config.toml
d_model = 384
head_dim = 128
activation = "squared_relu"
norm_eps = 1e-06
bias = "none"
init = "normal"
beta2 = 0.98
lr_head = 0.00575
seq_len = 1024
Each number is 200 + 30 x the weight over its row's rms, rounded and kept within 0 to 999. Layers, rows and columns count from 0. The size before them is the row's rms in percent of the matrix's.

# k: layer 7 attention key, 384x384, rms 0.0439, rows 323-349, columns 128-255
# q: layer 7 attention query, 384x384, rms 0.045, rows 324-350, columns 128-255
k323,100,180,186,222,202,246,215,176,208,176,203,217,206,207,184,157,159,232,164,222,196,157,169,239,201,241,231,227,230,217,203,203,223,258,163,183,221,199,189,256,258,207,181,181,216,179,139,222,121,153,219,159,247,181,141,199,247,173,192,199,200,195,200,224,194,219,218,228,190,147,221,177,249,156,226,215,177,130,139,172,160,183,220,199,194,210,194,207,253,206,225,246,257,158,229,159,182,221,227,222,231,200,132,219,208,182,152,193,186,211,242,199,266,162,176,260,137,197,173,192,220,221,238,174,174,186,158,206,277
q324,092,156,167,203,196,193,169,165,198,176,178,169,224,172,182,194,187,209,186,227,157,181,181,182,221,175,237,278,182,197,188,211,248,226,202,180,200,231,203,254,206,170,198,173,160,176,134,157,165,232,169,206,196,233,188,242,215,210,238,120,188,216,246,203,183,211,242,242,165,201,146,195,173,191,250,185,207,270,175,249,206,211,169,202,236,182,215,220,217,207,297,213,145,214,203,233,249,183,204,154,197,223,172,185,184,211,247,218,185,219,207,167,153,213,180,203,183,166,164,225,161,225,182,208,238,223,174,294,194
k324,109,194,190,197,155,182,168,244,171,182,197,219,251,216,203,220,152,219,165,223,204,160,209,177,241,206,263,261,188,225,233,206,224,230,243,212,204,166,189,216,196,152,186,194,153,176,119,212,170,191,176,224,222,205,201,210,256,183,153,136,232,246,184,199,148,230,206,253,215,186,190,229,207,157,253,233,174,196,185,247,202,185,231,193,211,207,213,169,204,199,231,176,190,233,190,185,228,200,215,211,206,203,154,235,200,188,215,240,180,220,232,201,193,176,200,186,193,247,219,230,223,211,221,192,188,240,211,233,180
q325,093,212,219,196,218,129,222,152,239,260,190,192,176,149,198,195,238,116,234,204,218,245,236,187,205,244,251,220,171,241,211,244,181,208,210,206,215,253,179,251,188,209,178,225,200,249,236,236,160,223,243,211,222,246,235,205,163,199,267,179,202,131,243,195,232,198,171,202,167,151,246,226,199,188,186,237,171,213,174,213,172,207,223,228,207,175,245,267,208,194,179,206,209,201,206,229,162,191,167,209,255,194,210,273,192,187,187,235,200,161,179,233,225,177,172,176,203,181,197,213,205,197,189,174,187,233,184,188,237
k325,098,175,220,207,266,163,189,160,221,194,174,166,163,180,200,211,224,153,219,211,209,233,249,148,179,213,238,248,217,175,188,216,190,153,245,221,241,156,166,241,232,177,166,243,186,229,210,217,194,229,199,191,247,283,184,224,159,171,220,242,243,179,206,160,222,186,205,184,195,165,204,166,160,190,177,231,193,230,181,204,160,242,230,189,177,112,200,199,243,174,154,211,195,156,189,178,265,220,176,179,204,221,231,228,245,178,202,190,201,183,208,223,216,170,177,222,223,166,166,240,168,203,213,155,198,168,187,186,203
q326,085,163,207,199,213,179,191,170,279,213,211,228,209,164,197,177,189,154,159,263,225,198,200,205,220,218,184,179,233,212,222,238,200,229,210,128,223,208,181,175,175,207,184,196,190,217,218,197,218,253,228,206,196,172,174,168,186,241,175,255,238,129,210,259,192,158,157,164,156,189,205,222,240,230,164,170,221,241,193,172,157,196,184,212,141,174,200,164,223,195,211,288,240,209,163,202,203,216,205,196,217,240,223,238,220,191,156,215,170,191,239,206,221,166,209,180,240,220,204,183,228,239,186,125,190,203,170,182,168
k326,105,175,173,180,235,201,181,186,189,234,184,293,187,161,183,203,213,226,222,220,218,238,176,247,192,215,185,161,202,201,191,213,224,196,209,170,193,249,193,157,198,195,172,178,189,237,226,212,219,231,189,206,220,167,211,172,218,166,245,273,209,155,223,225,199,134,227,235,182,170,191,169,242,208,165,180,182,243,237,139,166,246,228,212,177,198,202,214,241,260,189,241,213,184,237,165,195,191,199,178,246,223,182,186,230,197,163,201,241,211,222,202,223,194,190,165,234,217,181,162,227,264,184,154,186,203,150,176,213
q327,100,174,167,196,175,245,189,200,128,218,174,157,189,227,183,227,152,263,196,200,228,188,184,220,185,165,220,204,205,209,221,229,204,184,218,229,161,99,167,219,244,167,155,192,196,235,142,204,221,158,199,193,216,256,222,164,172,177,315,222,193,275,194,179,235,197,238,265,196,151,141,155,190,182,165,205,217,231,247,196,246,204,228,204,189,220,223,191,222,258,199,190,203,192,182,186,188,203,174,167,185,208,226,232,151,170,188,188,211,185,212,210,144,203,171,172,185,201,162,207,212,257,228,205,213,237,193,196,189
k327,100,142,203,204,167,209,232,227,181,202,160,207,232,183,156,199,193,204,178,203,183,161,159,169,214,209,224,206,186,210,214,260,190,168,196,250,209,119,125,196,187,118,154,234,168,186,218,193,210,181,192,235,183,128,203,184,123,205,210,199,144,252,196,171,204,214,239,246,252,134,161,190,150,195,193,165,224,174,211,214,214,162,208,231,187,213,251,207,219,226,246,250,250,211,191,247,242,187,212,174,172,232,196,205,151,201,183,259,163,179,175,213,169,121,152,207,240,204,233,207,179,238,176,161,211,187,216,208,170
q328,087,255,205,225,204,220,246,225,205,159,222,209,184,223,198,183,253,196,206,172,202,190,139,227,173,256,136,157,215,188,214,182,193,212,218,200,165,169,207,162,178,186,226,206,223,189,165,161,209,136,145,221,201,197,216,209,211,223,207,213,157,197,152,156,203,195,157,192,238,207,189,208,192,205,218,155,177,167,203,241,216,220,163,146,187,252,221,229,170,198,189,118,272,198,148,185,205,206,153,264,186,229,197,136,167,212,158,229,186,204,220,182,154,233,191,213,162,275,196,175,199,201,197,220,203,178,240,151,234
k328,089,246,184,225,217,165,263,186,244,162,247,220,191,183,221,137,195,185,218,164,216,186,165,262,166,178,174,193,222,228,222,138,226,211,184,210,167,161,189,200,209,224,187,206,188,175,164,161,204,193,154,159,203,209,235,169,192,199,189,163,150,170,170,162,173,242,185,204,208,175,148,245,166,203,204,208,190,208,150,208,238,193,194,217,153,209,218,173,155,214,253,158,228,180,140,181,151,177,166,240,171,215,215,132,205,223,193,201,163,236,174,155,191,232,219,179,178,255,212,215,211,217,204,268,203,238,196,147,217
q329,105,212,166,170,239,182,195,198,239,183,104,215,164,242,178,222,181,159,206,183,185,205,228,174,202,197,175,182,239,222,199,254,171,126,235,197,194,220,156,192,193,191,199,206,182,193,197,205,154,214,188,186,199,202,231,222,199,232,224,192,187,186,195,179,207,196,244,138,178,225,230,248,180,228,200,212,195,223,222,237,220,282,155,211,149,133,187,206,195,190,171,231,177,222,175,176,213,264,231,207,186,287,249,164,185,230,222,183,203,243,178,207,220,195,196,238,225,212,235,167,209,204,121,193,180,196,168,230,183
k329,108,178,156,159,220,224,166,191,171,184,125,218,172,183,170,242,168,138,189,224,209,215,242,171,177,175,191,169,212,238,198,212,179,141,257,178,133,215,200,197,173,187,205,180,193,205,172,261,173,196,245,143,219,197,221,221,164,211,201,220,200,158,212,250,166,173,179,161,121,236,197,197,197,192,188,224,214,231,215,227,197,266,175,219,172,172,152,182,189,241,172,165,218,212,151,189,214,246,199,182,235,185,219,238,203,192,203,209,234,205,167,203,216,195,223,198,246,190,211,197,198,235,162,177,190,235,196,212,196
q330,104,179,193,167,173,200,155,228,212,180,197,162,207,224,214,244,157,204,203,197,185,162,139,223,190,193,200,195,174,208,211,133,164,168,195,214,155,193,195,213,94,191,211,170,267,225,213,206,237,203,193,205,214,177,187,174,243,205,202,202,221,204,209,118,288,221,230,188,197,200,207,163,165,169,228,178,235,199,160,167,241,219,197,242,197,213,249,195,193,118,228,232,187,183,166,213,194,166,272,232,190,215,219,191,191,194,237,168,183,238,156,189,198,228,211,201,214,283,147,177,185,158,165,225,278,154,167,221,154
k330,115,259,143,164,167,229,192,251,185,176,158,226,195,197,262,191,193,227,181,175,177,178,164,247,223,186,216,231,178,195,195,229,163,169,176,219,145,129,216,199,123,216,220,198,243,235,277,213,188,180,200,186,241,186,241,174,248,151,216,164,201,209,211,151,218,235,189,211,150,182,135,224,193,175,258,199,224,205,181,226,249,204,179,196,204,197,152,155,162,138,249,185,209,177,167,199,236,215,296,226,224,198,224,166,164,199,220,200,193,179,171,196,171,208,177,182,173,251,167,226,192,192,197,204,224,176,226,223,156
q331,093,242,170,227,181,190,264,159,153,194,287,223,250,139,182,209,218,195,190,223,175,208,195,244,132,158,227,225,250,233,210,193,229,236,239,176,188,199,189,190,194,195,244,122,202,198,181,107,200,143,198,240,200,243,202,203,168,190,263,160,226,226,179,235,202,212,180,224,198,191,173,209,190,196,177,184,237,175,191,211,132,165,207,200,205,229,221,181,230,158,207,207,220,214,195,193,198,202,169,238,177,236,212,193,217,211,180,211,172,158,207,151,222,249,164,195,158,227,186,222,175,195,180,148,160,251,222,221,170
k331,098,223,194,191,208,196,235,208,179,181,325,226,223,199,176,242,188,234,214,219,237,241,157,193,161,179,172,213,267,184,233,206,194,243,215,231,213,236,139,159,204,203,244,139,188,204,199,151,211,165,126,269,171,214,211,197,185,193,200,206,187,215,163,185,215,250,235,239,242,176,201,205,183,216,173,174,221,192,191,244,177,185,216,228,205,256,213,200,277,196,186,180,213,187,259,193,220,210,212,194,151,237,222,225,257,200,156,233,210,215,215,191,236,196,176,195,192,254,188,217,201,191,212,200,258,238,209,192,192
q332,097,227,219,210,213,195,203,166,192,184,198,187,190,196,222,187,218,199,220,200,202,190,163,220,220,186,172,178,180,206,206,149,251,140,215,238,195,185,209,211,207,204,241,118,227,150,205,236,174,190,255,188,180,181,209,152,219,205,157,203,207,237,187,227,287,223,185,181,211,207,207,220,202,200,215,169,276,242,170,194,219,204,197,252,206,211,223,190,190,198,263,189,229,204,169,199,238,193,216,180,189,215,197,158,180,201,229,225,236,216,229,191,238,178,237,205,239,216,174,153,227,149,242,237,199,212,206,204,216
k332,097,213,270,200,167,216,160,225,218,212,213,197,188,167,221,202,251,204,174,183,145,185,148,249,214,189,190,196,217,249,229,172,204,155,222,244,191,215,229,203,242,182,216,198,233,187,221,191,194,222,263,135,190,159,212,166,211,208,182,169,239,229,204,211,218,244,215,181,223,181,211,221,191,179,226,190,217,192,145,219,158,209,146,203,204,194,189,199,171,169,262,231,239,208,169,222,203,168,203,219,190,232,196,165,216,178,206,249,227,235,183,144,223,266,182,179,200,213,156,164,201,157,266,224,137,247,194,177,164
q333,091,252,207,174,203,230,162,238,168,223,154,193,190,204,202,240,253,201,255,186,218,211,162,204,200,176,128,172,165,251,177,208,218,152,166,254,162,175,180,199,211,196,202,228,215,159,253,214,212,169,226,211,227,200,230,244,215,170,244,168,140,239,247,169,187,233,264,160,220,165,197,265,159,193,167,196,220,218,222,183,186,248,210,224,184,203,194,263,212,212,162,132,211,137,206,201,207,209,218,209,218,265,178,209,188,212,218,189,177,243,170,205,242,193,202,208,168,144,172,213,211,188,207,177,179,199,206,173,184
k333,091,179,201,189,184,209,173,169,242,242,168,189,163,199,181,215,233,181,207,195,207,160,252,177,161,210,120,151,213,196,188,207,236,141,207,244,179,181,246,236,173,200,219,255,193,181,249,214,181,119,228,210,210,211,213,199,213,255,217,200,167,227,220,193,230,193,213,152,181,191,194,172,174,225,172,253,253,227,177,209,228,193,175,166,134,184,158,209,218,161,208,227,193,183,153,233,244,215,199,249,224,150,248,230,223,199,213,208,182,209,182,179,189,250,199,224,207,112,212,228,164,160,212,201,195,237,191,207,192
q334,108,197,255,189,231,233,218,168,167,204,193,212,163,238,195,183,193,271,205,169,223,180,250,216,208,191,238,173,205,223,201,211,212,225,163,217,190,207,192,207,213,221,225,168,184,220,217,254,184,205,221,192,218,189,221,231,173,223,228,159,193,223,225,179,202,208,249,181,236,226,203,206,222,181,168,222,208,263,191,147,193,155,168,175,160,177,152,239,243,209,180,248,168,164,226,236,230,197,152,214,195,195,227,187,161,196,235,147,217,189,193,213,201,235,193,154,194,165,170,250,166,188,260,191,231,214,189,175,206
k334,102,140,190,230,224,221,211,196,184,191,187,198,178,201,183,210,168,192,247,190,216,195,215,197,201,189,207,211,229,218,202,259,164,208,226,250,183,194,212,218,185,148,250,153,262,160,216,231,167,218,239,211,243,194,228,245,193,191,179,159,235,235,206,163,199,173,211,135,247,204,228,252,182,192,207,235,232,154,203,180,179,145,184,161,183,168,190,186,217,166,184,245,139,202,219,229,233,215,259,185,211,246,203,166,167,218,188,237,211,239,194,232,192,247,206,158,180,150,241,227,131,206,225,203,240,151,209,196,199
q335,110,173,220,186,191,184,129,199,228,227,172,173,213,187,189,174,218,221,209,231,149,172,197,229,217,221,199,202,97,179,183,241,188,199,146,213,261,235,191,213,180,172,193,191,214,173,186,190,214,198,257,182,205,217,209,188,178,187,192,168,193,226,225,120,203,163,181,249,214,174,189,226,172,184,209,204,240,265,208,201,202,186,198,191,194,186,188,211,188,168,220,266,223,228,253,225,217,131,175,203,210,145,140,198,204,164,236,237,164,183,225,231,173,162,191,190,199,202,154,232,161,186,244,196,219,165,187,255,226
k335,108,179,166,196,184,219,206,201,177,180,181,228,171,201,198,182,217,193,161,190,164,175,190,225,264,222,224,234,182,173,227,198,166,223,162,231,217,204,191,205,179,166,221,188,216,183,212,234,181,213,208,177,232,223,191,206,230,178,190,173,182,265,215,143,194,216,195,204,199,156,189,231,176,181,197,226,220,167,166,177,218,171,240,162,223,183,189,205,221,154,227,257,159,244,225,229,199,186,136,223,209,198,123,137,146,175,229,210,169,173,208,207,183,203,162,185,154,197,193,203,159,181,202,200,188,138,190,152,215
q336,096,227,246,184,177,181,175,171,137,193,228,217,196,236,225,201,211,248,217,178,242,192,189,277,233,155,168,198,202,234,207,163,188,175,184,214,167,206,177,179,202,195,199,164,229,179,213,226,220,194,225,204,219,177,186,219,245,212,214,181,231,213,225,140,210,198,195,228,207,194,200,236,234,160,203,190,208,273,176,154,212,149,174,158,191,192,200,166,230,190,191,181,190,208,208,156,214,196,223,201,182,239,224,158,180,212,239,151,210,214,201,156,259,262,193,199,220,193,158,183,180,156,274,233,192,219,157,189,219
k336,095,226,195,242,136,213,187,175,195,207,202,250,227,181,193,200,246,228,250,206,225,160,202,217,180,184,174,228,220,221,251,222,162,150,193,248,178,226,205,138,179,216,220,212,261,141,245,230,206,174,274,170,200,219,238,224,237,185,211,188,209,202,204,161,221,217,195,210,219,203,220,236,219,176,245,195,205,203,200,223,166,193,193,157,197,157,201,178,178,160,205,231,163,261,194,217,185,215,229,202,206,267,172,178,195,232,190,230,215,216,150,170,249,243,184,176,169,205,198,197,144,141,265,185,189,160,181,246,191
q337,104,180,207,188,169,233,162,203,178,204,207,236,263,201,175,238,178,256,198,182,194,198,205,193,225,168,221,166,226,162,170,174,176,186,158,253,195,251,210,142,221,207,187,209,200,199,209,224,231,203,176,235,200,174,191,178,191,175,197,197,233,222,163,200,197,157,229,219,208,197,164,198,190,199,203,216,213,186,251,216,215,177,252,171,210,210,150,182,194,224,223,247,182,229,225,182,241,150,214,199,175,173,208,181,158,189,171,212,208,192,182,204,184,240,213,140,200,188,175,198,169,176,226,162,204,190,210,218,203
k337,103,170,242,195,152,212,223,219,149,181,230,211,260,161,190,169,200,232,214,212,186,178,160,187,217,164,236,187,195,176,226,157,138,210,115,180,217,242,185,157,188,189,191,154,209,188,195,189,239,184,226,248,169,162,209,174,143,187,187,196,218,179,178,211,177,164,206,205,203,198,181,210,215,206,180,184,205,206,230,193,188,186,204,200,250,233,223,208,244,205,176,203,202,219,262,210,186,150,190,163,151,171,226,188,139,248,143,248,221,177,214,212,230,229,187,169,187,201,222,152,198,176,232,194,172,224,243,200,244
q338,100,191,219,224,168,247,196,218,139,183,179,212,214,150,226,149,152,229,180,205,218,169,186,233,164,166,215,168,242,253,186,195,231,261,236,189,215,114,203,257,266,164,220,172,227,202,173,199,201,219,171,177,214,225,171,172,156,124,199,233,234,262,215,189,171,219,197,234,187,183,158,210,201,178,169,151,208,194,182,125,183,152,199,201,210,211,140,173,242,229,181,223,194,154,225,182,199,185,210,153,219,172,189,220,232,176,186,139,179,187,236,192,244,224,194,205,192,196,198,212,219,205,207,217,235,181,187,242,218
k338,107,221,205,201,148,216,210,247,157,168,178,221,250,199,220,145,174,282,175,197,175,197,165,221,211,221,239,187,217,209,218,187,215,231,195,223,211,150,240,225,226,213,218,186,215,202,152,190,133,249,182,244,242,187,192,209,217,145,201,189,238,276,192,210,200,273,160,197,179,162,219,178,218,208,252,170,158,159,191,203,191,165,214,214,214,248,171,202,241,229,218,204,209,189,206,225,211,186,267,187,235,256,172,220,192,195,169,214,145,201,223,179,160,194,142,234,205,226,209,187,215,211,227,175,207,210,227,250,175
q339,095,173,223,198,199,225,199,169,202,189,194,187,158,154,201,248,163,185,180,255,207,198,203,196,236,245,247,209,199,228,245,212,190,235,209,156,254,205,187,264,169,192,149,196,169,202,229,214,187,177,200,195,195,180,125,237,183,253,193,205,184,199,225,216,220,202,227,158,212,249,226,163,177,169,195,201,171,186,216,209,209,210,179,163,159,185,243,203,226,274,147,239,178,205,191,210,175,192,241,176,176,133,201,233,177,208,149,217,198,190,236,195,202,144,237,186,203,215,194,214,165,216,216,169,177,164,179,220,216
k339,085,151,218,171,215,198,143,184,201,174,165,199,194,186,194,266,216,229,214,210,167,151,222,177,209,221,224,211,206,219,211,199,245,193,165,191,231,156,218,248,241,141,174,155,142,207,236,210,196,204,213,246,188,220,184,213,231,179,196,135,181,198,232,204,177,148,237,163,217,249,211,178,163,179,209,218,185,115,216,205,246,167,191,142,153,190,231,204,191,259,166,220,182,172,212,212,196,211,169,223,216,208,205,196,185,228,191,201,243,174,235,218,207,201,218,231,179,129,250,247,145,217,195,170,201,223,226,236,215
q340,098,211,179,207,173,220,197,252,161,208,191,201,247,215,202,230,210,228,254,147,225,219,184,109,208,209,219,140,227,255,220,180,225,167,203,184,221,190,208,195,220,197,195,224,161,248,248,215,210,134,182,240,229,212,183,255,219,249,267,183,168,186,214,164,177,221,207,155,232,230,222,236,183,173,220,225,168,177,229,251,161,228,193,188,145,205,212,216,202,235,203,185,182,160,245,199,189,204,235,240,162,208,177,239,213,269,179,225,185,198,161,217,163,208,236,160,177,172,216,183,162,173,197,212,191,173,224,208,186
k340,106,178,198,188,191,205,187,175,181,195,223,139,195,210,154,202,190,197,235,181,241,203,209,135,206,195,207,160,227,209,196,191,227,199,214,205,254,175,262,196,249,187,184,204,137,161,220,212,184,113,220,195,214,254,188,197,176,205,244,219,161,178,168,171,165,222,223,155,183,245,251,203,157,193,178,184,179,205,236,241,151,219,191,208,208,159,201,185,195,190,158,217,161,142,180,196,253,213,182,230,144,151,242,223,185,195,160,234,152,163,152,233,212,271,232,210,203,127,219,243,147,224,193,179,239,209,191,200,225
q341,096,177,189,199,204,154,197,235,248,185,166,196,211,215,218,219,189,169,192,181,200,206,210,217,223,253,159,164,240,211,179,137,181,190,211,230,192,197,239,181,220,230,214,220,182,229,151,169,169,228,211,207,196,185,166,201,196,227,155,223,198,186,248,231,231,211,228,148,231,202,193,169,165,202,188,179,192,162,183,215,162,210,156,193,129,209,229,246,239,202,208,216,131,233,209,243,165,207,171,216,245,188,170,179,198,193,150,226,145,220,188,221,106,199,177,173,117,229,262,139,223,216,198,203,179,206,210,202,203
k341,097,171,202,202,233,171,196,202,206,210,203,213,232,176,238,154,166,153,205,191,231,163,192,182,207,224,157,188,222,219,198,198,213,193,174,217,179,200,167,157,199,253,192,238,175,188,139,189,181,220,187,200,193,238,176,137,174,230,173,173,218,146,178,250,214,194,208,163,251,217,172,247,204,220,214,178,182,176,232,184,196,194,139,195,152,188,227,193,215,231,222,200,191,222,209,138,196,213,135,222,203,205,200,168,193,240,176,186,200,218,179,142,209,231,205,258,158,205,221,211,247,253,183,181,166,193,215,183,193
q342,131,157,290,153,197,165,242,213,271,220,215,214,233,194,157,188,219,112,198,198,204,189,191,178,209,210,220,228,206,200,156,199,160,214,176,157,226,260,245,166,184,203,223,181,176,171,201,158,218,227,227,209,162,186,159,181,168,230,204,201,220,153,220,241,197,129,199,176,183,187,224,172,220,260,177,153,189,212,171,201,158,134,179,198,177,211,230,191,206,200,214,247,227,238,202,262,255,164,196,181,194,164,195,217,219,215,230,240,222,213,226,206,175,239,205,225,193,153,210,203,176,200,189,175,193,211,201,206,233
k342,071,210,216,135,203,132,217,223,201,229,185,220,207,189,155,309,186,174,222,137,214,208,257,208,157,276,208,233,197,167,172,158,212,196,192,107,193,220,270,207,219,219,187,188,222,188,235,207,247,213,217,191,190,201,163,198,230,199,187,150,193,230,195,183,162,148,182,208,198,246,182,203,222,225,220,193,233,204,142,168,227,160,193,177,183,164,183,199,243,211,181,172,213,193,236,221,226,154,205,195,206,182,180,161,202,197,223,172,172,224,221,223,165,278,212,201,196,204,212,198,205,161,197,224,176,229,177,201,250
q343,087,226,196,249,229,241,179,174,172,206,232,248,268,221,219,216,206,211,172,191,174,220,199,243,205,162,153,251,233,150,208,200,182,219,213,171,193,257,184,218,169,219,256,196,234,184,256,234,215,208,184,215,206,190,238,233,168,177,164,238,189,213,189,170,230,152,226,212,211,226,158,246,165,241,173,207,216,213,240,179,171,193,250,212,160,224,208,202,212,155,201,195,213,207,256,184,187,210,231,207,191,219,226,180,170,225,192,197,234,191,191,254,234,267,199,217,196,185,217,183,168,198,191,160,192,179,267,237,165
k343,099,211,179,162,191,207,205,158,195,234,248,230,170,220,153,224,163,200,192,228,221,216,171,212,201,129,176,211,204,225,186,176,212,137,191,187,215,246,225,231,139,205,286,165,189,175,177,204,212,207,188,219,198,181,247,274,147,220,199,216,222,205,239,190,242,133,225,206,191,202,183,180,183,223,197,254,184,233,252,195,202,201,215,242,192,262,268,173,245,174,164,170,156,241,199,267,204,185,236,192,205,205,222,208,217,233,201,195,211,207,206,208,187,268,206,215,203,222,184,156,177,176,211,177,201,211,220,250,211
q344,104,138,179,197,199,185,224,129,167,189,183,215,219,191,249,189,150,223,227,207,258,183,236,245,183,162,207,155,242,253,172,174,205,259,177,193,190,133,203,179,220,210,223,206,181,164,214,171,240,252,165,184,206,201,177,223,205,186,207,159,210,214,206,252,173,208,148,203,235,168,177,264,227,192,188,250,178,199,182,191,229,219,204,168,183,205,165,208,198,209,198,180,212,152,215,157,165,198,211,226,174,220,169,274,218,219,191,144,171,201,227,135,206,180,198,238,195,155,137,189,231,144,251,176,148,177,177,163,218
k344,099,215,206,233,178,230,199,158,239,164,236,214,241,215,166,169,200,201,192,228,228,170,189,201,211,185,219,162,196,172,227,237,180,266,211,182,250,240,209,220,220,245,219,184,165,168,164,197,227,166,220,186,216,191,188,225,217,214,256,225,217,180,177,237,203,193,177,145,199,133,195,228,257,241,206,221,159,187,183,184,194,125,212,199,180,255,193,217,186,219,247,240,230,173,250,172,186,198,201,220,158,204,207,254,200,238,127,263,193,196,251,177,203,206,235,210,175,173,193,173,162,186,207,134,183,177,187,223,252
q345,103,188,225,164,235,175,193,146,193,193,216,239,229,187,220,202,254,183,223,250,205,174,200,233,222,221,228,246,234,192,184,173,239,178,211,166,253,222,193,172,218,126,246,219,209,146,206,200,164,219,190,195,192,199,182,211,231,231,209,198,217,191,175,241,215,190,192,170,245,204,197,207,228,238,193,155,227,229,187,187,213,112,166,218,205,197,213,194,221,187,242,213,188,245,218,201,277,213,194,195,176,213,186,191,202,198,249,245,181,202,180,187,153,213,172,243,186,142,232,165,185,179,250,198,195,247,236,192,259
k345,098,279,203,167,193,211,213,215,167,206,236,190,179,212,162,247,240,200,236,267,224,171,221,202,218,202,175,217,227,161,222,183,261,181,216,211,204,199,216,172,246,144,245,167,202,174,219,195,186,202,247,220,227,179,192,228,234,224,187,196,165,232,117,238,170,186,210,228,256,220,202,215,225,202,239,216,186,179,177,216,159,148,215,191,171,184,197,234,179,233,205,185,198,213,212,176,192,205,157,262,179,252,188,206,214,196,255,230,193,190,193,238,155,183,182,236,159,159,245,216,210,185,258,229,178,276,220,236,199
q346,098,236,158,201,202,146,184,180,152,202,205,214,192,221,221,200,169,234,230,169,188,202,171,246,236,228,227,244,219,197,179,193,222,213,197,214,204,187,147,170,169,220,164,167,177,197,236,231,229,161,172,196,214,263,195,168,174,150,182,154,201,180,197,117,225,280,214,187,214,210,148,208,192,153,211,201,238,232,200,238,171,178,234,159,195,213,232,189,189,218,136,148,194,223,131,188,179,196,184,220,237,224,188,209,198,214,185,203,186,259,201,195,194,151,192,166,227,248,227,229,185,218,233,220,204,182,162,166,182
k346,087,247,181,187,221,177,192,176,212,189,255,164,221,209,189,210,248,195,214,179,221,200,193,224,219,191,171,242,202,171,218,208,215,216,172,216,183,188,200,129,178,107,151,171,256,209,266,255,186,212,182,211,187,282,232,234,196,175,211,169,191,192,169,157,234,226,185,155,160,228,218,204,171,148,204,197,209,200,228,257,219,174,200,191,262,158,210,175,226,172,166,216,195,237,173,210,191,168,190,197,193,260,206,176,229,224,183,185,167,216,201,213,182,170,155,202,201,175,246,248,169,216,192,193,153,181,243,172,198
q347,091,187,163,181,211,209,271,150,213,230,210,215,187,250,166,225,204,203,247,167,208,245,244,202,227,236,160,184,224,209,194,247,150,210,159,188,215,169,177,182,130,175,217,239,202,205,200,163,234,196,177,228,169,232,235,167,144,237,196,248,224,156,185,204,156,161,159,193,193,160,178,193,228,200,166,191,145,142,170,185,270,186,219,193,207,211,189,153,199,174,166,214,218,174,190,175,202,190,258,209,189,168,226,231,220,186,117,149,242,203,208,225,182,200,187,185,210,204,192,216,239,196,138,183,270,141,216,149,209
k347,111,196,181,188,225,182,224,186,199,176,185,269,169,237,198,218,248,213,267,199,263,226,231,248,175,198,163,204,207,162,181,231,191,156,197,181,212,204,186,184,166,209,189,222,205,211,219,172,263,210,188,252,195,190,199,210,201,220,202,260,201,164,208,200,191,146,200,213,194,197,219,194,208,241,197,179,196,189,217,169,244,222,205,243,220,208,229,202,168,204,188,226,227,166,245,226,198,183,231,211,213,223,213,151,235,218,190,185,244,157,232,244,191,132,173,170,195,181,178,240,217,195,171,216,225,130,240,160,186
q348,103,232,204,223,248,256,236,231,188,248,136,152,194,162,188,224,175,185,186,227,220,186,177,175,200,158,194,173,167,221,177,244,226,197,214,175,188,174,201,221,223,198,144,220,163,187,157,158,196,225,200,216,196,159,175,185,185,205,224,245,204,211,208,198,88,148,244,205,181,209,210,215,190,226,163,186,166,213,189,177,267,238,184,177,114,154,174,160,229,229,200,174,197,210,226,198,235,211,207,181,180,189,240,210,179,217,210,171,170,189,219,219,200,172,238,187,178,186,142,170,165,224,129,212,174,236,215,284,227
k348,110,154,174,170,255,209,218,199,198,213,129,275,240,183,171,206,208,210,162,261,183,182,180,195,137,195,207,176,200,210,182,191,260,223,191,182,162,187,186,219,212,194,179,190,162,151,113,161,187,225,220,226,228,162,131,171,200,200,157,246,203,193,226,259,113,147,238,226,182,224,201,178,209,244,162,215,186,201,165,170,221,199,195,228,156,194,222,199,215,242,211,195,202,194,213,205,248,234,200,193,215,166,199,215,223,188,163,187,191,173,200,205,205,175,221,243,202,203,202,173,228,220,158,197,200,215,195,217,242
q349,095,224,217,217,169,215,184,209,174,185,130,205,176,206,190,215,179,212,219,212,219,209,189,202,191,190,217,208,149,225,228,216,239,201,206,194,243,189,206,238,229,187,211,210,159,201,161,185,203,198,273,181,183,220,176,174,211,233,181,226,128,254,223,183,267,238,213,220,229,207,141,261,165,173,224,226,229,224,267,241,152,212,196,220,180,166,251,234,212,240,246,245,207,193,207,199,195,193,193,185,197,159,144,185,212,177,249,225,191,235,232,180,212,171,247,244,187,209,195,186,161,243,218,214,198,231,206,222,222
k349,093,205,207,198,212,244,153,229,151,137,239,164,195,224,222,231,206,222,151,227,166,178,184,225,247,227,205,200,213,187,207,212,181,207,168,214,213,150,162,221,217,145,219,156,133,165,169,198,176,197,198,200,210,207,192,170,208,185,210,208,225,226,198,189,230,261,227,182,202,162,173,209,154,175,211,234,208,160,199,225,153,209,210,217,220,237,224,239,216,232,237,245,183,215,154,189,205,195,179,186,218,188,202,215,197,182,190,195,194,199,182,157,219,237,195,227,199,193,200,192,165,201,245,227,162,214,188,183,194
q350,104,187,249,178,205,146,211,135,244,218,252,213,248,153,173,179,226,203,192,163,199,202,180,171,228,205,186,169,220,233,192,225,175,233,188,207,204,231,216,156,203,223,240,201,224,167,250,188,229,174,202,213,155,184,177,239,131,186,192,149,161,125,198,240,174,197,187,153,214,174,206,156,232,204,192,179,246,149,142,184,182,161,239,205,188,283,200,192,144,128,149,181,240,198,182,223,213,200,217,258,146,133,177,196,211,239,156,215,202,178,188,199,202,234,152,157,214,191,220,228,184,190,206,136,182,162,192,147,204